config.toml
n_layer = 12
d_model = 448
n_head = 14
n_kv_head = 14
head_dim = 32
d_mlp = 1792
vocab_size = 8192
activation = "swiglu"
norm = "rmsnorm"
norm_place = "out"
norm_eps = 1e-05
positions = "rope"
rope_base = 10000.0
rope_fraction = 1.0
qk_norm = true
attn_scale = 0.177
bias = "none"
tie_embeddings = false
parallel_block = false
init = "normal"
init_std_qkv = 0.0262
init_std_o = 0.00534
init_std_up = 0.0262
init_std_down = 0.00534
optimizer = "soap_variant"
lr = 0.00436
beta1 = 0.95
beta2 = 0.95
weight_decay = 0.15
lr_head = 0.0124
warmup_steps = 62
schedule = "wsd"
decay_fraction = 1.0
decay_shape = "pow"
final_lr_fraction = 0.0
batch_tokens = 262144
seq_len = 1024
doc_mask = true
train_tokens = 755700000
steps = 2883
dataset = "wikipedia_en"
Each number is 128 + 32 x the weight over its row's rms, rounded and kept within 0 to 255. Layers, rows and columns count from 0. Numbers have three digits each. The size before them is the row's rms in percent of the matrix's.

# layer 3 MLP down, 448x1792, rms 0.101, rows 0-410, columns 800-831
100:151132136148189155145144158126114097150083098152118152159153069105191173127070120191116176212138
099:165127064189132154122126117176090105155145024168149091102159130142078080087120125125106149136112
098:109089100107102130111136129161134142100138109125150066131161028109140102134213106137086135135087
100:128135082189089095130113137155125187125113125197089162119157095103118143134136098121030133111131
113:106183156072116133107114206123131188090113166127157179124113115097107163160064128109102147093140
098:201147123134089077098047088092132175107174176125183223131126082162168122134125094127147102139132
101:133122089094113092143137129183169119110128126136153125189106128177174160057203170107107118112111
103:138143129125107116161203116155126118122120165183142194193145148126116121112064116098124073076114
097:154050082106124115164106130110128133127137085165149102133123186114089103099106101088114143164080
102:100143160156187106172138070095128153078146131126140131117103075122140126147111112089078157147102
096:119103154108139028113127139097116184115064158144103140147111137150125174112152072092140138091079
101:115177126171171114108136172120095084159115101122165122105099155128104127179178162107143093115122
095:149142147111127106105000157074110120106156106091164188084099091114090185078115138120118048118207
096:152135134104076086097161137146109078108115134113144126134137133152142107117132099162178148113099
094:087111136104125108165041146151138100191128147153113095146121132089110170112086160107076116160152
102:131194124131105155149131141103115131136051084144151131145113114145069105075154115117118128126148
099:113058123121137139111074137051092154118164104162089135137113214116167164097171130128126164104126
098:112162118147078115179117054134113118085093098102152111184064169105121122084153111151125073163182
093:155119140121143114163143132114120079146130141148104148107143088153111144117145085143124125108132
100:156140123110131166103162076094148123134103139072150129114121120086176125127100141169079131117160
102:102161167152148131170147121140171137133082129117135136100154032064109105141148129089083098119110
098:117091118153105155105155138133098113098142156086120088085097106225075165069130106100148129125106
099:121100118158124073146177140124161133109113146121164127140166062112111086214173152148167047085113
098:108134143135134109093096118156171069156109111160136167081144110104129162103103156133173204119128
101:090140140181123149122107115132149105101153104122185105099148126172080164095162162130134148087135
096:140119117148088119129147081114136185157142092145088107154130230104088134105128131116191167124169
095:188107147122051124138152080086094151121119145123157085093164130087133115075150059138134138134171
101:122136114048074131125146130083093119149105153108165207128197065141064145086128080129123095162189
100:105109127100148156065160106130160106119092146136137164136141134104102143150163093073150094128096
100:127106075145170118099178171114113124136073051118106069094107159126119135103140149166161150027121
100:123140135195112150130079069087110118123188215123152131156114155136135113104048138125136169121161
101:120113165178128111111123123070126059142103127140097125186086091117103101120122081099068153144099
099:172114160039172161134130185153111156114128114080137102122152113151136133170066081133059115095147
102:132206112147167093172101114094093106121143135129090143115127120193161102103125132170114145116162
099:138182134166085148133144094046135126106152127159127155136165073142082147124160173138143126173187
102:155131095129167119156139079088100089093063101118097108097197129176099073165105128079081167083160
098:108056083098123103123161046107166125101187168099197123114195153184166131134061105145092132150118
105:089081158099085097131119158114127105126120120099115083098140083133110113129100132134162123077097
098:157099122127163158088042146141149130110140092154095069151102117132136143103159062074104166092059
095:146126085070134115132106112132123116122130121086123123032148119090059128111115133082107156136153
100:138119129090126125137142119073118125075124102088115067109112086119113091078156127136164099139125
098:145173133080069108080222153147163088160119158103150158188018081097139178152139138135142155112139
097:176147121138115132116093113096114125132147114150135070129151132088135165162126201117107133144119
101:153111143088099080097148158186109140183114091139158210108065091159134115135133121120140132090074
099:076146125148107142134107142175108151146164057114194124114148160118125119177142130099162143147202
094:119146126132079139126117070102180134160127105070133189132148220178089121129137148133141138150067
099:108136163137151110082187156158177198161232117118186139147156130199154166196116109129156140060161
104:141102082083124096153063121170143123189081151140154112120126181110139122202105066101129117109137
097:085100088153130131158168156090158144146098101133151088173073119174096119136127105140103124126118
097:154161144123143115112086130096137153092082142116167110148162126093128143193183130130088092112138
098:116142133088111111139143152147128132144186114138192122124162134165183110140087144124178095094149
098:084183121111130160182129167117098152116140118136092111120135112114094114142044133078183114094136
101:148148103126080214087098056142142168042188110129120078077105127124088151128118095088186046176134
097:192124173093106157071169092117172085108101087143097106118103110137092102170098161142148126090111
100:111129093133117094130172097072085195105134152108116061124098180130055068199124079136163161129082
097:068147127146159123083112164087088108167153091143161160149105146160089148144094106123105076185039
102:087156100121224089110097100152146107141167106174051096084142052132106154098123092145035172089153
098:133093149119181138115189122160164161191106126101128118172063040053072140106127165113090200157095
101:089144182108100172160090105135094134108111124118152176160160111103153111173172076105126167143137
106:127182111114144160169209177053112123097118168100171056115113106107100176134064063169152114108166
097:091126127169103105192092126144120181097193165158122147130150149138147141090111149132094151125175
103:097142089110128151094079139096136130158111151133116048160099150120165110117104162146161103115159
110:136119118161080125169095150140113047142117178145146075129108177168152170126160103080109116122189
099:140127081175160132071150109082100194163134118148102086134164123167109108078120171098132051115133
141:131124147090081124189098176157143158162147157105131149151085132173143127136083095132079148147127
098:179185099193155131133179107157118113097132125074141127122115154118159136092161167111119101144136
101:168105166082134154083117079134130115109159127127128151175120107146090066130156082131188167122089
099:125142117154098110100158159143147159122110144168091086115136082130106154156141109082172192157128
098:127154154130129142133100130147090125150093145084123145125140111064101154147113143119094161125124
103:135145129130152080167101124121105139096118126111120158117147099171149139106140178154186118119129
103:159120115101192041153175109123101137110112105130131160156161119156080183119132139100138062067119
146:167137125168121076109171115153174103118149058111103081131157121092113105163113147205179132135129
099:142143085157208150132139098188137119188095077107160086100151138125154118101133143163076114161135
103:178158128146138150131133157111114147079068116103106134099112153064124107179128100104140116103154
100:118161117117174108088136173102092072122082144182130179134089106099130154125139090146112153118146
101:129167095074169090149128114101168119100140154129086123113091175135132183083021135124114137128066
101:135142137218094107154166170126121144108110109132108130123104108088147135143064145128124129139137
106:130135183179172090188089119042104160136183090204101123099159107118130108135168111133069166117119
099:124156154111155103149111105147127172123119158143150105149108113185118083085150128150167095079148
103:159131155096087141086144108159154141119109183146108133154104167196145103110110088132129163208118
101:201170130034165140138147085113138131118140028084104096119136095137105087137067183117139061131128
105:095088156150106154159149153149102127152143119117152131094165197144167126063133144188110159106173
097:150123119099091163172164179149132162135107102154127102206109152200134169146145187118101059097220
094:087102116102064144053182103144130167089080121106158179141078051166108111199099123145131117119099
099:056169168132079117149154145093133159124190152168090098128181147135075171130107135129125138160185
105:127124130150177126039107130132095079191124117189165129152145111133161147181164188118165128118084
102:131108144116161121126138126085066162190081115079162115062096115087116131159146100104123178126137
100:143068150089113109132151115164177125101192141090112099171138097059170106198150102125149115108137
100:089124166114081079115113186089130123150208152087154097091104089107160145125155146119137084145094
101:117152102068199196090160099100157055099121141122134087147175099134161136165108102113167083153130
102:075142112164131153114174094085108138082093106083144141125111086090099113151107140116126140152142
107:180102095150140115136152135202083096084138134103141184128144115136100053074192137150147181111121
097:102127098154100127089117128145158127088092128109153128076133034112114144131139138129092192146113
103:076119144074050144123084202141134101123141152168124141056156068131103123145139170115146091166102
097:107177121128122108122092129121157161126162157146151101122124116121199104121103119134130117164140
096:213180152092117105168125049141071134143097137129125129104177109118158134131092156134128062169185
099:144161155135117149091112182124213103128158119139131137141170109116118143185115110119117130154135
100:148126133121106121121107134102179188116112134130103123145128183119126158140177166108121161096147
101:163075128073152147115156095125094106127131102104123116122128130204089155200095127112146151120130
104:168156096079160146137151153193176101185149100095185178142130149140173068154094123141067044128120
094:122115160182121120136159140159164080141088196079144167102180167108141159117160156143064129128098
100:124138134078200141077122122107118132175161145153148145161081144098117075152132153118170141091175
101:109114121132115008145095143148180119133133138066127119053098098106181148137106124139137200065145
103:136123098134172128095145101044127120147087092083119164102133177167109151121120102131164168121145
102:142111118136137094152074114153140073110199101096161116127090099162140110145178124113140059116100
104:132113148136162154143119145161135136097107168087124119108097115151141088090128131136141123150112
101:159162105090106162163103123146124148116088046090159141121157112071103116126162148099132130136151
097:132168144127093130123176128098164121148162178153148090156104088075152099153172086104129156143071
101:131105112107109069112130121101153152088101149145124133091138056170149117112128140098131159124174
102:141109064101193166081124134111175104106088118184152154148077102122118134179148112158076119120137
098:123153199164138172121161121145119123125110135103099129098107089203083147079116128100183168147124
105:113182171183102157134110110129154099159165125145120122028106110159102149125160175125081194104141
099:203098105128078058119116133146064133153108201071152212123200103124165115146112138092082113138142
105:107133110106124085188163093139212052153123127082063168184126178175095143179076081157125140142116
108:107163121137148149114097117183144144171090133116179160112092092134130112118113136123123106111163
101:085090144127124185139134113163130166114105137151139101129151102134151127125119093126085178104155
099:155087156104208121161120147102102154073175133126150157151187104191073143123101133094149142133096
098:199111142115141108108157109119124110128123131085159128097078112148139112131134117167094140131128
099:147151103157157153108135111099117092150108123140123125100142177111075136170168138121126128102159
100:145146186122178129133122163172154134194089128111165104136146119139131142136157138133127173164162
104:160082166143133112122129144126107157099146148125141078174111222176084069183110062084166165039104
100:072117126099157106145146119168107048187146105135145146111134166089176069169114113139108080143125
100:126161120197113169155023102143126074133119113135128151105084118162141101142092107138145136122135
099:190167163174156138101066114144142169165147062150185175152125121113156141086139114151143116179127
099:210152123136158119139114139129091098141120149179145081125104116090123168053174160106147192122136
099:148160139111136116068066104177138123055122182136176112115213117096186171124173096152174087126125
104:138092102089157132113166142109136097086106120089082120074109117088109150141124163176061136150063
101:129114149126150137107131088104119145126071105140106096191143146169095141120089187095153084120155
105:149124144092133099066088133131140141125156110150105105084097130101087052160147164140108106132126
101:120164163127077137153085192127133122174135092112091092049129139127120115168141131127137096092090
104:161088142119171162143126115136127155119147175141138175139058112066200160111088090120109153161110
096:113117150104067136120111151173108117155190109132191078143138090190124196103207146159144122081153
097:080157169140107108072125165164035117145132124142113121167099097107112088081097127141132117127166
101:137117108135139118100156126175094168143122196131155121132106123112107109121096181135083169097130
102:109130159133141102121188167137111113094074140120141143118119133135161121065168109093132102147083
098:111094123105160148166101173107116144104111156135168147089077084177120112120213205099075106093120
097:093089124101132089158108083183099143107124084112067123148139169137097170139168114135119143151141
098:215150173067104141161072125157140100199182169122144138110110148194126166143207123127137177118183
100:100120115146112169164097156136109074131137137115141105104105132146166181122147067118116116133117
098:236109120094134120161118103106086125131134073098121116112125124090139088098126115083157185134062
102:132126104084098120116131118119095143056107137087098101166134121134132155147129134124127140156026
099:097102107118069137120101135133094129122040131166122166060220137103109092164125143129184077160124
097:120177103050114125094118103205149127115108112103113110168111155143186153145088140122096080120060
101:182093154136144165123093093125092144127188127052161119055128151151069138097126118126118100087191
102:096149098139135167133110161132104166155155060133128101133158188121159104116130076109133182123175
096:168126135147151184151098135123074137168149167171116170163069133092172140133113096133128126129120
096:099128132144094158174153079102184176162098102167183119094195141181111163170158136131221099109126
096:098104199107096112096117103088123106174092128096145177151106061146124102164153096127171058152138
102:105075144088149134123148212098134195102161174166158142073177039146159116107161119123157143098204
103:149148153097124125096131187158112124107118175056156105156140082163144129083136154173116088130163
095:145140125136121076145070148124063142109106094177105162089118184099202133146148128039147110146143
101:126192126130056108150121118117100178097085123169097133137124107103224125127098120157124129140171
099:182109088051188125120093143182089111070119108111139151122129127085129112153131126140129167108126
111:095168179171116109155136121091119104115180135174141089131167119147150077116176185138151140179101
097:138130128144130121136157192124228142116104082159148166101092128104138109107141130105156096135116
098:175116149042125157144143084127140082137100153154116080207130164094063160134116130156152179082150
094:117141104093090101173189153162089084074154143080156153119188116185222111159124157098075165088097
099:168147081079102143092109180112115114116140125181190128145171146174164112160154175157139140104156
095:122105198087111127118182096078185139170116091192107113109170166079133131148145158160125180151152
096:161089103134173156163136186093112127153114078111151179189121129076148111138097130098151151128167
101:167216112091175134081150122132129161115101084163159179119147121174183188133144187099174117084172
100:150113118108156141150073152110094112187158150153127205103140126101117155153157138181136109095133
104:068129159110089167103162094156096122120153129109181141124141068143101154141094136124150087126092
100:100084140070126147161140150093158112121090184142099141117196133137134180163151049098093149126121
097:176096076130074082181134130191150072097152144099158161115148121103113146140108123092161136106112
095:169132152116144156086144136149149121098142129102123027138072090128131144053109066148149098074130
099:164121133152129151139093126138133152177164145104117160120085157192176119115196180109033115109147
104:124119154110169078108080145094120129149069153117091138155118138115066160151188097089122113135075
100:124176122155096136127132097118157101162162091135157117129091104122148107114152129149124105147125
095:129102127106074100101132157165170209073169121072076112095114127144129159096110143141129149102084
097:132124151127130165077147083085137115182143137128158131103205112083193107122104126114185106114092
102:139145108115169152141164134149161069163119119107074172197154120098103134111146168142150127114087
098:140165124212086076112121158142112191137116074171153138203090144212130095182109132137138097158158
101:090124157125082182203140114133092128131119121133157065156110118183138151149115130127132140100115
097:126139162094208115129131145126124159142145135130098171059151166162173152042139128121147166109109
099:163128150122095181135164123124138106129144125077159163163125150126127151122176059126172115061141
108:172099088184154106169151172156157098140144115112127122132122116103108124138081141122164115133149
098:141134190128144197148099111134127128167164111129164061102153110153121127116177152121186224083137
097:119128129150136113127118150087068102174103113099192053131135141115093111105146093117092097150092
104:112140133123121129176172130077148106108107187160079130119150080103148161156094111148115125080155
094:155150123146111149148046120158074113118098130122122171107125062191082131175127081107136093130205
097:132122151148135180153168182161133220175113133132118083092182131090171179148171131183154147153140
096:121146096122102107072098128124106136103095115139066132057117141171161138116111166149125059132155
105:152097115132154123107111097079182116107030125089194064144164119114121084148128082094074107135155
094:160176129131039155131125158159136100178146105057104070138090086109140137081200093130164125119143
097:136073178122167100153086142204129138152136142131190147101135083183115114153118097104141139087124
099:174132109135152109115221117151174134138079111094171073090135125074142105168051131130100132140092
100:126097100100171131143119137177122160141149110148108134112124106134133096164128089125119119170085
101:199166094143096138154104135183136148140150125096153076119075123120151099152099135116098124077187
099:167122138169195140203187127120174149180138158120085099155172185133132105034053118095079134107075
103:165108064146221141106141113192147123117136159187127138131127140158088077135055146168090115184131
098:147141088085134175092123168153103141165072195114151091139096085149112141192134137108142132153155
096:191133126155145121121181108102031116176163186140106142115052155114132096114136123109143154148127
101:117133160138134142120205123106132145126133108139142150111131085107159134098085139126096083122178
098:116120144141098127161140118151105116116128112122100156148049118106063150158138195155157138090145
103:131113126085163194075177117119157101167053147185170157116123148148025172134130124081093089064111
104:081151187140145156061138132127127120166130156125115157096116195134149164195091168167139091094173
098:144058099099110080152165140116168131093126105108090140100111063068117147099180136105159127126152
096:151105074135085167142172105093142118179083141125105161122105149118153127110116115110148169099094
095:167118103101130103122169038115123158078142149161088091189085141101101107082149122114166106126081
096:118132148163094150140083157141161110079108103057135097116143159153119131057109126132154130081086
099:109120132116099091119171138155152104167125109137118079084137134164196121090093152134127167123167
103:148069100129114161129130120084137123146188126104123157132172133095139139127163137151125206091131
098:077163069210195087151173143151102105154180063136128111153098141149094121053092138075130132172106
099:147165121181086170130111132120098153125091100176158063058137109107152144117111119166077058151139
096:139136133160177134133180179099138090094155092134064082103083112111198109092174177122112159114106
100:146174187157099153135128180097115177092145123129077149129152070066112168111079166142172116144215
106:122176099111140073097165091082185155103103120104120171147173086139201080141099129161149072104144
097:134179143115125089145124102093115180173083118157112175120132141156140162118151107106102119177167
100:074097112139100131057069196106116162158103145164138121095144160124115124153149104089152118122137
096:117157212131132149150132139159124161144192093127099119142119116097207136131118147143170085186143
096:127131111120153176132160130123120086133108149054156102139107142142150204073048102118130146081132
095:132092138143174151134134181125128105105161142091091148153176124099081134063126153177099105115049
105:163077111137092114145187095160115111165173100166101178140072174149162116082126150148097116091094
099:190139138141127141150109061177148168213073193086110117103172155133133122150171139090164207114115
102:164142170158102096127118144094133140138114068121129142116139115106130184132166165151200135123136
101:120127108084159163187123156147143127165059149145081104104091115133144142112086103138104120103097
098:131119186058178149067165104129176134150115167143124099160079125130074122114119116115103128163172
099:078167099088129181085162206080122116105112159194140067154129124082133153116148115139110085054095
095:161132144114149135166103129113103167082132149062136128108131137060142161092075160163184156185097
103:139162154116124124060196149095146145113101122181115111186130116139111071061114117148099123084169
097:106147184149177103113152193113100078178108145185130121100140088111131109200121087115092142136150
099:140125135066180168093113157189098091151144105161129037097088113097110159146127117141192155161084
100:159155082151150115110125155168098125148118082113152111080118114127138147077104102126113117182142
106:141176110212157151127105124139106128048165083093163114123146116104127096128121081150041130113174
097:162117151070168130072153114156189155124104141145134110146100123097138178110097122139102093126162
103:132122047158142111103161121058141172166107143152109115063166082094126158144112140157102176084143
100:150118085091078130119107132098119148162093183125123140077155090182144139152086216158110188068109
094:147122119078127120133114105148097139111180115126139092124105152113156085143145133113164149089143
100:117141100158143127155103107103172042125172053095095049146089164136168119161101144209148097122151
101:115090119102075125157173118131099125102131158092109216077159073124117141091181129125149102127106
098:107173084161116105049146129166125157144134165109067145099149116113117137178109108113120086138149
099:137113180109095079155164110137133108100156106113118191135190090097093164193160133180118092153170
103:138100121156129124188174139186122141175100119132146114129032188098124171108128110126175159140121
100:162123135102127142152113116078158160142127072108080099113102096174082146115140218125153101141130
098:135129067138145091068172168134150144078081117111161179182090153141105153146102112160123118130159
102:144145076119060136167174121123129174128138105129182236128117106130083092152140101126107160121138
102:080111151082136125109142128107098095096111125179066085148101128127107074185121144117127096116076
104:133089155184111144143158118152056142124145115182094092168142163133121122136087108110155158145165
101:151091169099128094170100128118194102106121137177149035144122113184083187135186155141075139155118
098:110092123109131150134104076179133114094096128143137112129167126066123126183205178089103133150123
098:106128071094148124121117171128139135106112108180108120086172113089153140142126116087103103098109
101:152141154114124096122101135175084097109135105131180204099139128134130089157083144164100146083140
100:115141103138115135075180130127184088204130156123117093090155119138143133118160116123108159095110
102:101142147060086126165137068181064112117136104099100149084131141124123118121111110187060127081158
097:184163061140112107100122124097073161153107138113150102141149137189095082115106121094156145121112
099:110119135174155095124108073175108142145128116129086189119139161142139144096123129121133137038132
098:161133159093171134120170147141037091128155132224133109118142136145178115118099104134128114153085
098:165201173110148123123186110125089185204120124068099143137135094138126136128113111108214207176103
100:149103140115193172143196120116086143144085197167136156158218142212112166163125149104132085072111
098:110156144000165157076116167192122095187110115119162159127066138090166171117108165088159129088141
102:147141084142148144109159110139144096086127107122114137142145102161128095102086127083128145099080
100:180146136117088080166060083143154150137068070131098164149134139120109122168082169126125115110083
101:109119082043086136162137099108171115110059135154157105042125087141117126099170126110124147109096
099:112061142133078131116108069167141166153115155148116106126092127168130073194103085100171135157119
098:132161101076074113116172161141197050118106137200108170063071137168101145097152132147161152164051
099:121103105140193148089102116060116166128157111126126153084152148151129176083148136175143150092121
103:068165164158143121181106104127133120106148180191136201164117094053100115121125113122161092077140
101:088084182146158141130111062078120136104133136160135085118155142095099117137123163165111179134076
098:102144110161136073161099152165161177114161140135132127147124185120087185183143136117162139127123
101:126168144124117165142146124108131142141089138116089154119136155119204151091058158166038160108127
095:151149127173189149085133077198125140097138185154133113128073083193125090142120133112131130143125
097:170156174117125082079159125090089152124151122060085091164149062103130132097092121133215175067096
095:109158112182167116095092115101140149144145094188185092135099135121236145127166061134139091126090
103:183128112150184144119186117168142122178130141074113149129067163100085127134067086132111168169153
099:200122126172103191108163108126114152202083102118109136113105168182065120122122098102151066173171
097:152113093101177114080142062149108129038132135102081105137136134120114133090143128131115117148119
102:109162100117105161096053125118159145144166118126160108183173102069112127167116070126133126168195
097:113159147139124129155057107148120127163091093118114074125069128147113164131125176110114092145083
102:153083108195168114147179088100131039130145114151085123098069099107119143107128162143096106125131
103:163040139119105151111120100159144122126103134112098101119060137087130117089095166141126157096089
097:121115149132143122130124122109165120138078130099149109116102073092078171066141091132049099115119
103:151124119106119149112123099137136123109103085196097130086111028136123084130194121143124137156172
108:119140169174157139126141050093151147124152126165180166065184102137142117140180109091153108132095
097:135067147101149136141096129172124101139057144110086120146109103148155113113178135084154141139122
102:102181153119164169164185129111181128158167155097190166172171100139087182076077139206135153127154
105:143123137166127158089129165134133165103103152113147156122081146117121153083154162125121143129157
097:151146147152158132121119131140086110148163109132119099137149179098125135160144141118054084124128
100:097158167158161177127118094078111090113095164146114102098152101112107143156176121145118121173129
103:136161094143085186103089112063156164121114181083118135152126134124094156091132163127184112146131
095:137081091157105070104183101138155107096146114173094075091117177126155131122109142127124121174127
104:146113103158146078121167130135127061076136150152185151091104104051131135145083114103067153121124
097:146076100130152143117125163070083112155105124160123157124094076148130177188173115168075095145071
098:124080110088091125111135153108153120097156090104162144089080100142102148103087120120161115162115
095:146149086082137113127124171069138137110167109203117115122106185120187113050097141096168134104107
099:122150117098137059128095138131157112198119152105162194099102212166120121093109142125122146064156
103:116118145139156144124109213147132200130168151097067153132116147151148117151148155159140132125104
098:153155091120143138136128142123082110111151131087131155090139044146113186122091120107172157110165
104:128140132119187072139132142148097082076124097148128079132170074089074148162146117079082130096074
100:125111134112075161150113091150131172190173142133139158118122120121161092106131152158128092161058
097:142106128181131151149107128163143137092126080134133122129172128175093135070164139146129140087107
095:124140139069135112069097162104113110126110064177127167174127161139176157111097148128145140073146
104:116171109150127143051132097141106094120107082080151145084099156101142118128167136128183094142168
099:168128109102192111129176151095104143056150120088071125129143074092171113093071149156178111101103
102:103139170114110120169137152144118136102152179072154110162147091116095146160122089105071147148071
100:123121176124138160113129070070135109110140151132175102115130074162149157081234151126137131183142
102:066165121188131100117095109116192061122107092174161117168170162126144144115104144069102134173128
104:131108109104101078148119073120140195143095118172096087110133145090201131033128124078129126099152
098:092161134097135104105070097138120167141147146146092126101165153119135098141086120158167125121154
098:096158083137143122093111050105153093072146074120106170168160155137061049129111099116120125124118
100:158111135151111112159178139127168121149115097101114128110121042131130158174125112107153122094140
097:128104137051118127156084133117129144135094099104129102111199137136127149145145163191113136165086
100:120124087110140143146151121095158183076169116038102134113153152171105162125065160113092125107095
097:182125115121178121093172154121143113197130119171126136167102036139134171182149090141128121105098
104:084105138090180122115167117097153119157175122098092095174150116106148131178147092202116083128113
104:100156123157116106145069111194087153065170087123137145154151133078176090112134116106179106137095
105:160165086134095134163132052200139143155107131125168117152098039175116195077121115135106109130136
103:110122101135113091134114135174150081169129097127148106113128127157171095100110171129041131132081
097:118151092177147149130154130049162086154146115093142142169161145115145187151136064140182102148128
104:097140117168168111147134102126148168103116155124152138132126153126164094089137149118131088084139
100:114108144058151107100147120048061128100160145111119110142096113147100116100150135132047119128191
106:122092100221130104107136091116139109087146110175144161149108163121144134145155164095000108086154
097:079149087105150046124130128111132064156153136173128183137149139133177104181117104155123204178150
098:114144174144124140128141124148131106103116124149145124071190116147157156125080067105120141088171
095:154120096157100153083168121108091160118097084126153111121145184119071103142126153094076132083100
093:132107121101168097104109135165151145091145141144100136086127134075175085135138106158078153179093
102:177147124150114140138109081130106144181067129145098112134083147147120144085130161112156148112136
102:151096133160149172147138127095170135176106082114075135137214070106144141138182135107017160110194
097:132118088158119063125107220130156069097153161197140118126119128105135124143184125107141119121151
101:102122142083155108162145101094105062201153146134095190149131154102154150091120176108178150178072
098:115104138129137144120242146165179196085098188109175148136141086126138150157176125146154104117048
102:116124158111115040125111079131129060136099073138141124079159135152130107161196147133153086130182
098:135137159074109164109174128121150139179075132132141125106117090124031115151134133103190166111091
095:183126150151206154239163189166136090129078165127165183134153170163169139119139131134197054123108
101:109125181113149128160151138144088146064125175151112113163140097103142112150107062112118137131093
105:075110155170132168161136148074100163081171117123142071119133092167209160113157082076162079105161
101:093112118129164129156106155106126111163153166184164084131126155104137133112111174115008116128115
096:157121127100108091124112198170149146152099050123087097148189107137109102174124105171164107093155
102:090161141182203091145167107124163084119107111107139160178137099203128116100185146148153128192119
099:140116128123159112133071130134175131087112162146108153117098178116147107137145120137086092115092
099:140099131125165164122113157095172136123107167096104198124151068137124110075141146092117116149170
097:103148100065107144125204122140078147070099137082147148141105168131152096104139067109116123116208
098:148174118157117123145116093177044139128096132159123098145165126145161091109144091108130118111131
094:154090084092062125161131113155161150114124125142194132084096164108120188120169150062155133095068
097:130168127167111121161158128130134093121110209131095127120165072094105126128110096107107179074108
100:160184134069103174137152123096089070043153127139083143150186129121120122134157071111132132135185
099:103116106121155154087171125167102164101113141086108176125134127155106143092115148179104143076119
099:147127148125093121202101167111155086110133104173140102180067116130133188146118150105069100128127
100:123116086174115118143094121153100189203175121124157121136112141149171141171110127132108165189121
096:133117085128131141094144138137121043137101157161149118123092163163175098138139149104116122111115
097:104130099059119168105193220151052191109183122176066133192132113119121144035175158122085100071153
101:122131147156171138112120145104117113185096140133139148106162185149130126156110100133130154081137
095:129143180106114110144122207123106166098082175120148115101106177178105169159158160148158115152153
097:055156084146126090158124052134143124153163195102178128167115111123176156108100118127171114081142
093:181139108097116133109124137125173160111073145062131183133145159112115108086144174086157137133157
099:119090127162094156148154179077181131146214146080154063107127116101108105111148119106119211067154
101:166145139131111149115181038119100085081109138115116110111109110145097155067170157117144127110129
098:099111076145194128099172139110151149105119176107135127139152080072055085166089141107107114113117
098:094107106112158107133062106068168148119102195192120102118130141130136060120101128088066187189073
101:103114101209058153142117122101118151111180187197151111140112149187171109078129180135137096066115
096:147142117138109111111147154086148099142129156118153117115146172095186161126100126090168107150137
099:143148137101160126118098126154179099166179114145113094152132187169145126113131134079094190123110
097:155126162182022139107207116114175151176118102146070181060126160112084117094151122172207150079131
106:116124065141113111149150157175170103129092109111083174137100149084082120189134139106173073162038
099:121108107124138163101142123144138159113173084165081129139132127110091096047101115136183117085085
099:128175128173084117110121179149113138138100083166129198116141189121102187101127128107130165101127
101:175127082125153133118128112153189151134164148120110131094170098091156095146144133161150095122105
100:080134134127122088144155138125080084187164114113113177119160185189107152149180146125151116130138
096:149109120118112100058117109118188089145099138152153111088194134082146076171108042189109068128152
100:140147136153135096122146119147130179151169122143103141131084126149113104145105114129150119147106
096:122125116161105187153103128092066117136165115120108111153124150103100159098146141156154157068162
100:136153178068142110115112148109084134079125091123149132161162195088127149124132146146121144160103
099:102100095145138136130151046173100147169115108125150178108092129123063035144045117163213073141152
100:104165143190112109114064147137129114139070142139143097101141130122165144145118172160105090126134
099:196071123180056153105065154163080177126174104125117129150133123132103128142113180163096176086136
102:141164130150101142154124143117152089120073154115109140116141126099170142082151082129214085118105
100:112119130131139133149126089083171131179113113088044159186094140185126149133174132163125142095064
098:170118115127093149115142180078137116123124100115129117137159177117130115132118118117111144127146
103:055149186161201097110103144085148121141148124154120174111105130143131175156155184132152082124118
100:117096156118071138133099115145029158138142158084139143042107177081119096181090165138144094166165
102:158140112093110100132109056088093184129115096153175195100130124128112117104125164114151095083099
101:114136101161129190165212156081187156152124149076146175118116100134096095088068063119141167119164
099:127169180141107098144222159179114138080110175141132126161115191134096135083080144116122170141158
102:063136198101096109129147086096131075141123116164152186170051111112135153161061161145120070095199
099:188144138156120131120142113133136145112127153097120122155100148191160129117152234118060124105130
102:142133165103090106128123163129134170108162086139140115167026122119081114159170125134120089116142
097:094136098182084122142061167093138130140098130122121169113078117155135131184163091106116160128075
105:096085163188112210107125143084117111140177107092166115129111075192212130117140173115220128159117
100:107168119088123172107144116098107116143103134111195220088100160170114145110100123119179115107155
102:085180146149150080190097133129104093138144092109177171142141123146106149084155148136122139124166
099:130154181132174133062167157036185102104160126184129170134143140120037160097123121124135097181147
097:127113121189118122116086110091186088059130087087131146110130149153115143133116158167137166128143
100:128143090063147132126149119197185075122066153141128120140181113149156080110104141114137156095141
105:109141122103167090128133101120148117111132120162115146104072118086077154113176172126151155080126
098:168143143142209084141136129118149123097209088146180137138098166099131173100091163099123111140142
097:148082129126133136146166104116103098160111055091130056110123160119118135142177134109129120069085
102:185106141190130122083163143067106154110145104126141126069165135121176140124080173191084132109111
104:126079116138156119122087122141021130123195089115139086175105127172136136119125133129119132130104
103:108119095085069080105113185084115104109158131117063084147134151099104161162103094152155099078107
103:179134131151069117099073096133090102107126179142105147081111110154153162146053132129152142079116
099:145090133121125178148133081154110161140169102123173070096170196117112147165113172155177198152119
102:169186096181162091090133147163072149095075134139139137100117124049188123135158104108153065156145
100:158135133156088133143088142135168140111113167102082089118138082105078155085137152095087135126120
101:096163099171119111102175128104079111134151127176110125052117091148132062186091105109132081108131
101:081111191110115105103179112119129145143170110057073163080129146091063161131134132155126114117083
099:078128156133210171068144141133180190138160180159124114124101139106171093187116088132185123123150
097:145157063096104100132092077118137075111125140117164117094109097141100094160118144101194121140188
093:143112141145160160111126106103150187106180148157153097122112068083125142128106093127160134114103
092:163148102089105157139113145115136117108205092206202162121126198143101071115111171147140121195132
099:143126122119115150131125099133088171134157097118166057163102193154170172115124122119168121155113
099:118118131115110142135122198209145139140082111158166138094081103145147066102104104134124144129153
097:165131082101090093161218115186150166134143082084128128116164162151105105149116096115077127115127
101:112167176114128119115138131106120096135101090112116092077122088139147134150111109140127151127087
096:111138148156196121157142107069130189113063105125168114148136138078139114177129099160135139154140
102:089130082087167131120175143153110177133123138115149115132161126127183162143072090156127067125145
101:117107112136128084097128104203164154192102124071088200138141122167142074125110129099115169095183
099:150101137164154116104077084136112092149140092118104126160159121166152128167155128113168145147117
096:135056178072114113078128094141111122110134137139092174113147133114127089119177134134103207070158
097:100139134134112128160182121165125175144089142139148139057152102105155175129104158088151145115178
095:107120158217118106176121132170183152113100157159150063145139140201201130161166124119128095162113
097:113123124157172118119132171098085099090145109085104161123160127045074087169121150200138147105147